Each number is 128 + 24 x the weight over the matrix's rms, rounded and kept within 0 to 255. Layers, rows and columns count from 0.

# layer 9 MLP up, 320x128, rms 0.267, rows 57-74, columns 0-127
[[ 92 136 137 128  91 142 148 176 138 105 167 198 106  86 126 134  95 140 144 111  97 153 160 172  92 172 131 167 176 126  83 133  91 116 211 166 114  76 105 124 140  86 109 113 112 116 125 101 182 134 120 154 118 146 118 140 103 173 170  72  67 145 133 157 166 127 149 157  72 132 113  90 115 130 135 101 122 122 106  78  87 123  66 140 114 123 177 119 119 106 127  97 141  82 151 128 195 117 133 147 128  93 128 118 151 140 209 176  77 122 126  84 151  46 134  78 140  99  95  89 144 148 128 103 131 181 130  91]
 [125 127 133 133  97 132 116 128 175 128 128 118 134 131 138 152 159  75 104 101  72 108 103 146 146 110 125 145 133 132 111 119 123 108 116 140 144 145 133 170  90 122 125 135 124 135 147  91 140 115 137 149 119 120 141 115 105 148  98 112  95 139 124 119 129 165 122 141  76 129 147  74 132 135 109 140 161 153 148 130 106 123 156 153 144 145 138 107 161 108 138 102 121 105 108 117 149 160 129 163  98 149 129 116 109 160 118 103 123 149 142 119 127 119 121 122 144 138 152 115 108 154 137 145 105 124 138 151]
 [141 136 119  93 113 106  83  78 100 115  60 121 150 175 142 138 167 115 169  71  87 134  89 122 110 145  87 159 146 161 160 120 142 135 140 124 158 131  92 134 112 123  90 100 126 112 169  98 120 147 161  99 109 134 112 177 166 128 127 149  69 130 109 144 159 122 146 137 159 123 119 114 113 138 160 116 138 105  96 140 153 101 110 147 102 102 108  87 115 129  96 105 127 132 154 159 157 145 119 112 128 107 118 181 130 158 158 185 130  92 142 163 110 143  74 129 165 117 124 133 136 128 154 138 119 156 142 122]
 [123 123 119 168 134 113 123 146 100 128  90 145 103 131 110 140 135 109 171 129 102 154 130 143 154 137  93 148 162 137 119  93 136  97 142 124 100 145 123  82  86 102 151 118 126 125 125 117 110 117 120 128 146 122 156 124 150 156  91 132 147  70 157 128  98 150 107  91 129 156 147 128 118 143 143 106 145 132 134 141 127 119 101 162 131 137 103 160 165 115  93 114 111 139 150  97 174 113 168 109 140 129 141 111 101 123 113 139 147 136 153 149 148 129 136 135 117 119 105 123  97 161 104 117  87 174 131 162]
 [119 185 133  99 149 121 137 103 123  97 138 131 102 160 182 150 114 133 154 133 113 120 147 154 115 139 135 154 147  92  98 116 143 124 158 122 128 115 132 150  99  96  65  84 141 133 105 129 123 107 102 102 155 103 142  80 151 174  97  82 130 108 127 149 151 108 148 130 144 105 128 109 134 139 108 114 140 168 112 146 129 130 138  94 134 139 150 148 109 143 144  83 166 149 132 141 120 148 124 115  97 140 130 133 173 111  89 127 102 144 145 135 116  92 161 131 166 148 109 152 116 125 123 162 111 129 103 172]
 [106 139 143 100 106 104 119 124 152 132  82 153 128 117  91  89 134 110  72  80 110 107 162 116 108 102 152 103 170 105  49 119 143 141 106 112 126  97 100 144 150 131 102 181 129 125 100 139 100 128 144 114 117 171 116 158 158 118 149 144 114 125 123 142 134 143 145  99 144 124 146 139 149 123 112 131 118 160 163 162  91 127  97 168 115 129 150  61 109 127 150 138 161 112 163  96 140 175  72 129 146 131 156 105 101 134 185 140 126  81 133 119  85 142 116 129 134  75 107 117 126 148 138 152 152 169 100 133]
 [132 101  78 188 124 114 124 170 154 150 154 140 135 115  95 141 159 120 125 116 151 138 178 129 137 138 126  86 125 137 113  96 127 113 115 128  99 107 100 134 150 115 148 133 127 133 109 174  87 139 124 103 157 115 144 157 188 162 101 183 174 117 121 139 137 128 105 161  94 144 130 179 133 107 132 121 154 115 130 114 165 174 142 135 165 128 149 150  96 112 130 148 134 125 131 142 137 107 135 138 150 171 132 129  92 163 138 173 141 154 126 125 129 124 138 143 138 172 121 159 150 134 112 130 175 132 158  99]
 [133 132  81 123 102 149 109 152 180  66 106 132 129  85 126 168 126 135 104 145 146 120 179 117 123 130  83 146 108 151 166 124 151 151 130 130 108 123 152 125 109 135 167 102 131 118 141 142 158 123 126 157 132 104 122 155 137  93 160  94 115 183 111 109 132 131  84 131 129  93 130 119 127  96 146 105 164 140 144 103 133 125 104 117  79 121 100 171 105 101 182 132 135 165 121 145 143 127 107 128 138 126 100 149 128 161  85 146 129 105 156  99 132  89 133 135 102 115 160 134 103 112 107 171 138  93 107 146]
 [106 129 105 110 146 149  89 121 126 159 122 157 169 103 105 108 147 147 129 165 148 119  90 117 173 128 160 131 144 148 199 167 119 118 121 151 135 110 158 146 125 167 109 133 114 125 124  87 132 127 123 148 156 130 171 137 120 105 135  62 179 138 127 163 121 140  65 111 105 100 112 165 168  99 151 120 134  77  89 130 134 137 126 157 113 130 173 182 117 132 134 145 104 130 124 162 100 125 169  95 116 130  75 149 104 123 134 117 133 110 154  99 123 125 109 144 118 159 127 121 125 129 130  74 121 134 132 136]
 [120 136 150 187 123 123 102 126  91 111  81 128  68  94 122 126 109 132 105 140 129 164 142 114 130 105 127 133 122 170 128  76  92 148 173 116 114  93  67  52  99 148 136 107 130 149 135  88 122 134 124 106  83 138 147  79  90  99 133 130 127  97  95 153 140 123 115 162 181 188 110 139 136 138 152 148 116 150  95 177 111 106 112 114 115 102  82 135 122 108 149 162 152 114 143 108 152 156  98 161 153 132  88  86  93  89 145 125 133 134 181 168  82 145 164 175 138 133 126 167  69 146 122 142 134 102  99 116]
 [143 114 125 119 116  83 150 145 144 160  61 138 148 138 110 125 136 142 141 111 147 117 130 121 101 100 126  79 127 139 115 112  94 111 150  68 151 159 161  86 140 113 121 111 117 123 133 155 110 135 129  98 137 102 109 130 116 142 118 121 133 151 109 156 141 156 141 121 151 114 153 118 118  97 131 129 131 126 112 102 119 159 110  98 147 131 102 130 119 133  88 105  59 135 142 157 111 141 170 110 126 124 163 136 109 114 121 134 140 153 134 126 122 128 103 147 131 156 110 125 141 122 154 165 144 103 127 119]
 [172 155 125 144 143 168 129 111  86 137 138 132 158 111 124 104 122 106 138 101  99 105 137 181 142 139  69 121 133 107 147 123 131  73 134 105 178 142 107 141 141 170 144 147 113 138 148 132 125 127 140 141 126 155 113 139 127 144 136  96 135 152 127 129 160  63 144 144 175 133 148  56 120 104 131 105 146 109 136 131 129 133  87 127 109 170 175  79 159 158 133 120 136 111 147 117 135 122 156 138 156 107 101 132 136 151 143 103 130 138 182 130 133 118 152 167 195 102  93 120 108 121 109 120 106 101 129 146]
 [154 140 121 163 191 130 136  95 132 151 166 132 113 126 146 179  76 152 120 109 105 181 151  91 129 140  97 147 141 165 140 124 109 152  82 169 122 152 130 153  86 134 150 138 117  83 112 134 137 102 161 111 121 135 132 127 128 115 121 150 125 103 117 111 129 162  75 103 107 157  61 122 161 112 170  83 137 111 131 144 145 181 133 128 120 161 125 139 119 120 123 106 101 153 109 115 113 116 149 174 138 168 153 125 152 185 143  88 127 117 104  88 117 186 168 131 110 146 146 129  95 129 149 122 117 115 142 130]
 [118 165  88 122 103 139 160 106 142 110 114 143 147 113 111 123  97 125 141 153 110 123 137 129 109 146 113 131 119 157 126 141 114 163 129 151 184 134 157  82 148 156 142 110 131 114 172 136 101  93 126 153 106 122 167 138 100 102 104 135 142 112 164 118  93 149 101 157  95 119 138 111 172  97 135 112 167 123 131 100  99 101 156 107 124 117 140  85 146 113 162 123 127 142 137 152 140 120 149 116  83 140 116 163 146 139 108 165  97 167 149 128 132  62  97 140 138 157 141 167 136 103 121 107 176 160 144 110]
 [ 83  90 166 153 147 135 115 146 115 126 118 118 169 140 152 144 107 150 135 125 154 158  94 109 180 115 142 125  96 127 142 129 117  91 136 128 119 126  91 109 130  81 141 124 103 127 165 195 100 122 111 137 118 127 104 125 115 172 124 137  99 144 150 117 137 120 132 115 134  84 186 101 151 142 129  95 128 138  93 156 132 146 113 154 144 142 126 112  87 152 117 131  80 125  99  86 129 105 136 118 159 108 138 130 121  87 153 153 163 182 104 142 148 178 108 123 131 165 147 124 125 149 120 107 131 148  96 131]
 [107 135 107 125  86 111 116  82 109 122 149 137 153 128 120 143 112 138 111 143 111 125  95 132 109 116 126 149 158  74 121 167 116 124 123 143 108 126 133 141 149 175 115 138 153 151 143 161 142 115 145  80  86 103 114 124 124 135 162 124  86 157 194 142 103 179  95 184 139 150 127 110 146 105 111 131 100 132 152 132 119 145 137 139 167 121 142  98 105 158 157 118 124 157 134 132 127 144 110 136 126 160 130  99 132 175 128 150 118 151 115 151 140 126 156 109 168 117 121 139 128 175 167 124 146 140 103 137]
 [142 122 128 154 163 125 101 127  84 145 141 140 125 130 119 143 123 127 152  75 109 124 102  90 102 149 123 119  95 159 160 169 116 115  73 131 123 171 122 121 133 150 113 149 127  99  89 134 135 116 142 107 108 168 138 114 142 125  86 151 112 130 105 156 112 143 114 100 140 132  90 100 119 118 124 134 137 128 147 134 109 126 115 117 124 154  92 128  78 166 144 152 156  91 124 123 186 143 108 159 139 123 104  79 114 162 113 147 109  70 115 164 118 127 120 114 134 123 130  98 186 121 112 131  95 125  98  98]
 [197 156 142  93 113 145 152 115 116 121 130 133 133 124 120 124 133 129 129 117 111 169 112 120  97 124 129 108 146 108 116  90 160  92 147 145 136  99 128 139 125 106 125 131 118 154 154 144  90 140 156 130 124 165 130 163 161 127 158 112 121 147 148 107 146 165 111 112  77 156 131 149 158 119 120 118 146 162 130 123 151 106 114 176  81 156 154 142 126 137 113 115 139 164 150 117 108  92 145 166 137 114  86 143 128  71 198 106  84 106 136  68 145 121 107 126  85 141 133 126 120 116  79 130 122 169 125 150]]
# layer 9 MLP down (transposed), 320x128, rms 0.292, rows 57-74, columns 0-127
[[155 151 145 134 126 120  90 129 160 121 137 111 121 103 125  85 109 124 128 111 134 127  92 119 149 124 127 136  42 129 134 134 104 158 154 106 109 129 131 142 106 136  99 147 115 141 106 124 126 111 245 145 121 148 118 112 140 135 198 158 124 113 136  84 139 101 125 148 124  89 130 135 127 198 135 141 100 111 111 157 124 117 113 113 114 111 144 110 130 132 145 133 112 137 153 109 176 111 148 144 147 129 130 130 133 102 124 122 100 133 136 151 136 103  98 144 123 130 145  94 115 149 144 101 148 154 103 133]
 [144 150 119 101 120 103 138 166  95  83 124 115 108 103 123 155 131 134 163 124 149 127 137 115 131 126 126 162 179 126 148 132 139  92 137 131 132 120 116 128 120 143 122  94 110  98 134 153 130 111 110 131 128 129 143  94 127  82  74 134 155 125 150 152  91 110 126  87 147 123 142 155 127 129 142 145 102  84 125  86 174 152 137 139 141 143 152  98  90 139 131 119 141 120 119 145 153 142 134 150 121 122 108 144 148 108 131 128 118 119 123 139  81 124 110 158 131 134  97 103 131 129  91 129 149 143 130 147]
 [131 133 116  81 157 132  88 116 128 151 129  88 143 130  85 162 142 134 152 119 119 121 129 136 130 112 116  78 158  78 120 104 124 117 146  77 116  88 136 134 112 113 103  42 145  98 116 132 119 154  88  81  84 173 145 116 142  91 120 127 174 165  56 105 120 132 124 158 156 111 128 137  76 146 138 143 129 154 121 135  84 119 152  77 135 126 137 135 114 122 114 138 119 144 101 150 171 154 109 117 189 145 174 122 117 108  98 147 124 116 152 138  91 115 159 200 154  87 135 103 108 155 125 112 119 115 125  97]
 [120 160 130 152 131 167  97 131 141 142 131 132 133 149 128 128 120 133 101 134 146 131 154 138 138 154  96 122 112 109 170 106  93 138 106 149 129 113 142 146 155 142 115 133 143 120 151 144 160 119  65 128 135 165  91 135  98 103 198 114 125 164 116 121 160 119  93 177 109 163 123 123 131 112 106 148 126 110 132 126 133 139 131 119 136 118 136 110  99 148 133 113 133 113 100 167  79 118 144 120 114 141 111 131 116 111 139 122 126 119 141 126 128 132 123 124 116 100 137 147 147 119 132 144 159 106 131  97]
 [119 139 105 112 113 116 130 144 162 168  98 132 146 106 122  86 157 144 107 105 161 139 100 139 145 139  87 100 147 130 132 155 113 150  89 116 117 149 111  91 169 156 186 126 125 127 118 126 136 136 142 149 123 114 125 150 132 128 173 149 137 104 130 100  94 151  91  93 115 120 116 118 162 109  76 176 112  80 129 112 128 139 108 151 134 115 126 148 149 118 130 143 118 128 148 130 126 129 127  87 152 112 134 110 109 164 119 158 132 155 111 134 142 152 125 139 101 102 139 144 148 120 128 161 128 128 147 148]
 [116 137 114 129 111 132 103 142 149 101 116 130 160 141  65 137 196  99 173 136 117  95 149 131  92  61 158 141  73 125 103 176 126 151 182 121 104 138 138 164  95 133 120 136 104 119 124 101 123 123 106 166 127  88 135 131 149 113 107 146 149 159 142  97 143 170 113 143 119 138 155 135 132 168 104 106 154 129 145 139 114 100  89  88 102 152 167 102 154 114 108 131 106 142  95 113 100 110  87 131 145 115  94 127 116  79 113 119 112 124 142 130 110 155 110 161 150 108 110 128 129 134 180 151 112  85 116 153]
 [166 114 117 127 104 132 128 166 129 146 145 139 104 170 105 134 128 119 136 116 128 125 158 130 135  83 170 123  99  86 122 130 108  89  95 115 132 124  84  88  97 125 140 129 116 149 181 120 145 126 173  86 138 116 112 119 158 137  80 148 113 118 130 146 131 127 142 126 126 143 184 131 140  99 140 161 171 128 198  98 139 139 142 127 174 164 101 108 138 129 125 176 135 100 147 110 156 115 147 135 155 168 119 170  73 119 147  92 128 149 151 103 156 132 127 116 130 137 130 143 116 126 126  87 171  87 104 119]
 [121 140 134 111 142 142  84  97 120 141 130 154 106 106  78 116  92 124 130 123 135 147 109 163 137 117 116 133 158 125 167 134 113 140 130 119 118 123 126 145 132 105 112 117 115 112 125 117 151 139 118 110 159 142 131 151 125 119 163 162 133  93 152  87 135 121 149 103 202  92 118 146 135 118 106 109 113 110 102 113 112 124 114 135 108 117 137 127 120 138  99 153  89 132 121 172 129 170 105  67 139 136  96 116 140  92 170 107 131 146  85 103  93 214 161 131 141 122 168 113 128 142 157  85 147 136 154 122]
 [137 147 146 136  93 136 162 121 162  83 152 127 104 134 150 142 149 149 145 159 124 130 117 131 150 115 159 147 101 153 152 113 133  93 147 150 124 172 149 159  86 190 158 101 141 206  98  94 136 142 141 140 101 125 144 172 142 124 110 111 142 133 151 107 133 108 157 142 153 121 117 138 106 139 122 130 120 124 126 122 140 132  82 137 156 145 108 164 106 115 144  87 165 157 111 159 180 121 144 109 105  91 100 119 166 109 144  98 128 111 155 156 156 118 102  82 113 131 154 127  95 146 128 145 134 109 121  81]
 [ 86 134 133 128  95 129 163 105  91 120 115 141 109 150 130 190 158 132 111 135 119 131 146 142  64 111 102  51 156 136 165 116 126 144 124 133 128 104 141 164  82  70  91  90 125 126 151 145  86 165 194 114 131 125 100 163 149 151 128 122 139 144 109 125 140 136 103 110  93  95 166 166 138 178 179 142 193 119 127 106 144 143 123 135 126 109 136 121  90 114 179 129 144  96 117 135 132 121  65 110 151 125 129 129 107 160 113 131 140 107 152 154  92 120 177 134 110 113  73 130 206 129  78 172 115  82 149 136]
 [119 125 101 162 122 130 167  82 117 124 156 143 114 114 151 100 123 131 121 161 190 115 165 122 115 159 150 114 148 100 153 153 100 155 132 112 118 139  92 144 112 161 107 128 131 105 128  97 154 138 113 143 142 118 132 135 148 141 113 105 144 115 140 112 148 130  78 116  86 135 132 118 152 150 134 137  99 151 124 139 138  90 128 180 157  95 128 120 137 131 160 107 116 117 155 136 165 146 138 126 146 117 135 133 169 127 143 161 134 132 121 135 175 122 128 115 166 100 123 121 107 117 108 108 121 153 114  98]
 [180 145  96 123 114 171  98 121 125 141 162 120 138  98 116 156 156 123 134 150 121 126 122 136 144 161 130  98 110 170 104 141 111  94 132 156 120 136 115 130 156 133 101 165  92 157 144 138 144 165 135 121 150 119 120 157 136 107 151 134 149 111 131 108 115  74 124 128 158 123 125 113 163 113 143 142 134 128 138 188 165 134 126 134  89 183 154 127 126 113 165 124 136 124 123 126 116  93 136 103 105 144 105 146 108 152 138 138 108 122 168 165  98 133 150 149 117 146 103 136 140  92 111  93 131 143 182  93]
 [122 106 136 142 170 112 164 123 102 103 133 118 105 185 125 138  75 163 171 188 114 132 175 105 117 111 114 125  90 147 142 106 121 151 155 123 125 108 155 115 129 120  80 111 115 120 148  79 104 124  99  91  98 125  90 114  84 111 146 127 107  99 116  54 105 106 116 122 117 148 103 104 117  98 140 139 107 109 104 133 111 123  75 121 118 131 104 139 135 137  89 115 114 141 117 174 108 117 180 194 150 121 152 100 123 138  87 123 140 120 135 147  89 147 130 132 154  92 110 114  80 148 148 151  76 120 121 133]
 [139 105 149 122 159 123 105 144 132 127 158 172 151 116 125 116 135 144 106 136 124 142 137 108 166 150 141 103 159  92 135 169 137 123 129 136 147 138 134 137 123  97 137 118 164 117 114 121 164 153 148 121 154 148 120  79 132  95 169 106 137 123 117 109 105 106 139 107 152  83 130 137 112 128 119 129 151 134 145 121 143 121  97 125 101 161 150 144 144 115 108 153 102 154 165 107 130 113 110 113 148 125 131 137 116 135 146 150 150 124 101 113  88 130 123 158 132 134 138 141 113 127  86 142  54 125 153 183]
 [140 163 127 150 146 131 161 122 117 105 175 170 110 139 136 135 143 147 117 150 116 139 154 102 112  89 132 138 147 156 144 110 122 105 109 166 119 156 130 105 108 117  82 134 138 144  90 111 124 112  79 117 137  95 144 137 141 117 102 140 130 129 119 155 147 136 117 104 156 157 127 138 107  67 143 102 159  88  87  80 132 127 135 127 138 127  87 115 145 141 148 101 104 159 121 168  75 140 133 129 138 134 145 104 152 141 137 139 118 152 131 102 122 116 123 135 160 130  92 156 152 147 131  91 138 125 141 139]
 [113 122 141 164 105 121 169 126 165 149 100 119 131 116 137 173 130 138 131 120 133 102 121 113 167 118 122 128 107 119 147 140 125 137 108 137 141 113 132 118 134 106 109 165  95 136 107 146 161 102 132 109 115 146  76  98 102 166 100  93 105 155 158 127  96 116 114 100 141 148 149 151 126 165  91 106 108 124 169 133 132  79 148 149 141 159 136 135 118  72 119 134 140 147 151 148 138 133 118 122 112 134 132 139 123 113 150  82 164 139 151 150 130 108 121 129 117 144 139 140 149  89 130 106 134 130 172 172]
 [134 134 130 122 123 138 136  82 109 146 102 178 178 185  99 139 128 153 156 117 141 143 112 101 128  99 145 104 129 146 133 106 147 149 167 123 141 113 132  96 138 160 128 138 110  82 105 150 126 154 180 124 125 127  76 132 131 146  72 159 104 131 134 122 140 171 126 135 119 156 102 111 130 169  65 136 148 120 149 151 166 144  92 119 101 145 124 134 101 124  96 122 168 110 126 137 165  84 128 145 109 125 152 115 118 119 130 105 138 126 138 162 145  90  99 158  95 119 108 132 134 142 142 129 147 138 148 148]
 [170  74 122 145 148 149 107  93 123 119 129  97 142 134 109 152 103 147 131 116  94 156 102 111 152 141 116  90 142 119 171 154 143 152 130 140 140 129 166 128 137  92 146 137 153 134  94 146 112 111 143 144 115 140 117 126 165 126 140  94 101 146 144 112 125 123 138 124  78 108 147 101 124 131 112  90 135 132 132 110 119 151 143 107 114 107 136  62 127 125 100 133 111 147 105 145 122 151 129 165 166 118 133  65 160 165 155 108  96 186 108 120 153 130 133 109 117  90 150 159 133 164 109 123 121 112 140 119]]
# layer 9 MLP gate, 320x128, rms 0.274, rows 58-75, columns 0-127
[[142 130 130 144 142  81 120 109  97 128 112 122 152 139 139 163 137 177 111 118  96 110 133 145 123 129 166 126 106 155 118  80 145 144 114  85 125 131 116 123 136 130 145 112 112 149 111 154  90 121 153 128 133 108 140 161 105 115 105 126 126 198 136 125  88 119 144 132 124 139 145 123  91 156 115 112 115  94 147  86 108 118 160 137 126 108 105 101 154  90 163  96 142 165 145 132  87 132 125 145  90 155 101 118 151 132  92 112 129 130  77 117 126 134 130 125 126 134 129 113 140 111 135 142 148 114 126 123]
 [120  92 157 158 138 159 138  96 161 156 117  71 135 118 152 171 141 133 113 146 125 113  75 150 142 113 141 144 114 121 137 122  97 106 168 109 172 117 136 117 129 118  94 145 149  86 165 133 121 158 123 149 127  92 163 139 127 128 119 144 101 154  89 124 150 115 113 110 120  92 162 149  61 119 130 132 129 166 123 127  69 140 105 123  99 135 138 112 127  81 112 116 126 123 119 128 130 131  95 118 119 144 125 136 124 125 104 147 115 125 124 102 150 156 177 135 121 130 129 117 109 141 137 110 156 118 128 119]
 [130 111 139 157 134 148 128 122 162 132 182  99 148 124 108 115 159 123 148 140 153 133 165 120 138 162 146 149 142 119 133 145 142 129 127 110 134 145 109 169 153 112 128 152 139 161 120 129 121 148 114 140 129 112 123 144 139 139 163 111 124 126 115 113 151 103 152 107 114 115  98 160 142 124 110 134 155 152 143 129 112 121 145 159 131 124 164  76 149 130 146 119 143 118 147 147 101 154 103 144 143 113 134 148 122 142 163 134  90 118  88 112  91 135 118 132 122 112 158 140  80  90 124 139 129 114 137 112]
 [137 132 136 152 124 140 101 144 123  96 155  98  77 122 135 101 146 127 114 122 134 124 173  93 165  88 151 135 138 128 120 100 191 109 100 164 107 127 153 151 145 126 135 109 123 179 105 148  94 109 137  85 158 113 131  94 114 147 129 135 129 106 105 119 141 150 103 130 117 112 121 134 106 111  71 151 149 150 155 130 139 100 122 133 161 112 133 102 113 125 153  97 125 137 157 161 155 140 125 131 154 142  95 131 183 127 117 127 149 106 173 145 118 137 137 123 140 149 126 130 104 125 115 104 124 166  95 116]
 [147 155 114 128 104 129 167 162 156 132 170 111 109 128 175 140  59 124 153 124 147 141 102 101  95 122 102 143 165 127 114 118  96 123  96 167 126 104 133 124 169 136  97 147 134 137  94 146 169 144 135 127 177 117 102 103 112 135 150 173 112 158 143 139 106 128 106 118 132 141 133 145 144 128 126 114 147 109 142 147 151 147 138 117  91 151 111 180 155 160 127 140  95 106 129 167 138 145 157 141 105 145 110 118 154 157 151 105 142  93 118  98 175 111 115 159  89 150 158 152 168 127  81 105 131 123 131  51]
 [109 177 137 146 183 103 132 106 137 105  95 112 153 131 118 118 134 143  90 135 141 138 115 125 151 114 157 142 130 143  98 135 143  97 133 153 106 117 145 151 136 135 126 106 134 145  99 155  63 112  81 110 128 135 101 100 155 131 158 112 127 138  92 131 112 168 123 126 100 113 153 122  95 116 153 119 113 102 162  97 115 158 124 120 122  62  92 155 100  80 168 142 118 148 129 101 152 133 169 132 161 100 102 140 144 177 156 124 105 128 119 104 138  93 127 104 133 123 121 119 141 141 152  90 133 132 115 141]
 [155 125 133 141 135 158 142 107  79 136 118 101 101 107 125 112 143 100 159 132 108 137 126 162 168 139 120 109  96 130 111 111 108 144 167 141 134 163 126 143 136 117 146 125 132 122 102 109 170 149 124 116 121 149 116  97  95 156 141 145 129 102  91 160 152 145  84 167  95 153 178 145 100 192 107 152 135 180 153 141 138 138 152 143 160 143  93 106 120 123 135 109 141 132 161 125 132 127 131 155 161 106 102 104 119 116 126 103 108 120 140 107 142  52 145 156 142 113  97 147 111 152 138 109 145 130 100 127]
 [106 131 168 162 136 146 104 141 137 125 149 102 113 109 167 111 127  68  90 133 164 150 121 171  98 112  70 154 118 119 148 134 136 149 141  84 183 115 154 116 125 167 168 131 124 117 106 117 117 122 112 126 139  90 155 101 134 107 130 137 132 144 130 113 114 105 115 129 110  92 111 104 156 127 103 105 153 150 127 105 110 123 155  88  83 119 100  97 128 178 107 100 109 135 116 127 135 118 120 174  96 152 151  82 101 151 110 125 110 109 102 132 101 131 127 141 147 101  99 117 172 115 156 151 118 118 123 144]
 [120 155 146 139 148  96 138  86 135 113 155 116  81  94 171 114 124 112  97 110  91 131 109 142 135 122 126 119 176 134 134  95 166 101 115 122 105 135 170 103  81  96 138 149  99 131 106 115 143 135  96  81 147  76 180  93 119 151 163 145 103 165 123 147 130 105 106 133 111 139  91  88 139 149 112 145 137  95 129 174 119 101 153 136 124 101 129 116  99 118 137  99 118  85 159 128 159  79 119 118 141 104 148  53 123 103 135  88 140 115 134 137 109 186 124 110 136 167  94 108 143 160 104 133 127 117  79 108]
 [112 157 131 100 124 105 170 101  73 118 119  80 189 142 162 162 145 121 101 152 133 100 137 123 134 124 162 147 141 133 104 133 157 121  80 152 133 116 130 116 114 129 125 106 129 153  99 119 126  93 142 117 124 120 141 119 127 126 138  88  80  99 130 177 178 161  98 121  91 147 132 159 147 138 112  92 110 155 129 150 151 140 125 134 128 144 155 130 124 160 110 118 149 146 114 114 153 160 160 128 119 151 156 142 137 109 120  81 123 155 137 122 120 106  95 148 139 105 138 105 123 155 155 142 155 123  95 146]
 [137  90 122 102 130 143 146 130 186 144 152 113 116 120 120 145 144 126 151 113 154 169 119 132 159 125  79 149 120 119 113 133 103  80 143  78 130 120 121 122 146 142 122  67 116  81 143 137 142 134 106  88 137 130 135 127 143 125 134 174 102 133  93 126 106 120 119 104 149 109 106 107 143  94 128 133 153 126 111 142 111 141 123 121 137 163 143 149 158 100 145 118 116 124 126 141 154 148  77 124 141 150 155 133 136 143 182 152 134 121 143 162 125 154 115 149  99 135 117 200 156 162 165  91 127 183 163 133]
 [116 160 157 124 147 111 131 105 134 114 135 134 145 201 153 140 140 158 145 139 113 131 120 153 130 125 116 136  79 145 113 128 139 138 135 116  83  97 119 134 120 118 114 114 141 113 137 141  86 121 146 101 145 126 154 171 154 123 133 159 128 151 124  94 138 128 130 151 115 176 143 138  81 149 129 114 166 116 121 119 137 153 107 100 159 136 140 153 137 152 128 167 169 129 145 171 106 148 128 146 146 171 139  91 125 129  60 122 116 157 133 108 128 116 152 164 147 165 105  61 168 123 129 146 119 127 120  93]
 [138 168 186 130  82 131 118  64 139 158 129 121 156  92 123 152 102 139 129 105 135 133 138 152 139 136 120 148  90 133 137 114 117 113 114 122 115 128 148  91 169 121 102 127 161 126  90 191 104 120 136 163 102 119 159 120 107 134 122 131 116 154 106 150  95 131  93 101 107 119 123 147  98 142 114  93 136 121 125  76 149 113 133 104 150 112 158  93 128 151 131 106  99 151 137 138  94 125 138 134 128 124 127 130  88 121 145 148 121 177 118 156 117 125 131 120 112 132 100 138  94 111 191  65 148 140 124 118]
 [126 141 129 146 116 143 157 139 115 101  95 106 111 147 124 127 100 201 119 121 116 102 111 126 132 140 128 123  92 153  71 107 135 122 110 131 112 116 149 170 104 156 117 133 134 136 105 146 177 143 105 111 132 110 132 156 187 105 119 164 148 112 101  93 143 121 132  84 134 139 130 150 126 134 169 119 188 136 123 176 133 171 117  96 115 109 122 119  85 116 118 126 143 131 158 170  82  72 140 162 161 160 124 107 166 133 142 115 108 158 123 192 126 105 118 125 142 147 155 156 140 124 137 101 115 152 145 171]
 [113 108 130 148 163 173 164 170  83 150 191  89 121 149 129 160 132 138 147 143 125 199 117 110 152  88 102 102 108 140  76 124 113 108 138 131 186 148 106 185  94 125 141 107 128 120 154 150  71 144 151 139 139 108 114 131 100 111 135 130 107 119 112 160 126 155 107 143 136 141 164 120  82 110 123 125 132 106 115 128 132 110 138 124 118 130 138 115 146 131 124 117 109 153 120 152 144 132 155 168 152 155 116 126 144 140 154 124 113 111  87 121 156 114 151 118 110 141 158 130 119 117  96 125 146 152  99 156]
 [108 156 150 117  96  81 136 119 147 148 154 119 116 157  92 161 123 119 122 132 111 149 119 124 121  91 104 130 134 108 114 110  91 140 160 141 129 100 135 158 123 149  90 127 111 140 101  93 134 146  92 151 149  84 119 129 131 111 122 125 148  99 148 145 147 117 120 125 179 150 144 156 121 120 132 151 145 104 121 124 162 132 144 149 131 147 133 148 152 132  75 108 143 106 121  91 184  84 137 105 103  71 104 131 164 126 135 135 131  79 112 129 157 126 132 178 102 135 124 137 125 136 142 157  95  82 106 148]
 [125 146 158 100 141 132 101 154 164 149 108 140 128 139 154 120 155 153 103 122 127 144 101 181 119 132 117 176  84 155  99 120 145 131 158 166 165 139 174 108 114 131 123  93 149 104 144  68  94 157 163 143 105  96  95 117 135 138 134 142 140  52 121 132 152 108 127 104 113 126 113 114 147 147 135 116 125 123 156 145 105 132 102 121 125 140 119  99  71 133  73 104 135 107 174 113 165 101 188 144 121 133 135 129 112 102 116 142 127 122 150 109 140 114 129 106 165 102 114 126 132 122 167 120 130 146  96 153]
 [165 161 139 142  81 135 127 112 121 118 113  95 110 138 120 112 117 137 172 157 110 108 106 167 126  87 136 169 111 151 146 107 144 145 128 138 118 160 152 129 142 161 150 124 145 125 148 162  84 129 134 152  71 113  69 102  73 144 135 132 126 197 117 107 128  95 135  98  77 132 103 119 170 137 163 139 153  93 132 121 115 147 145 152 135  77 130 107 135 104 143 111 120 138 175  86 115 127 115  69 170 110 143  79 132 113 119 132 165  92 163 137 145 149 115 131 153 116  77 128 124 104 174 114 123 137 132 131]]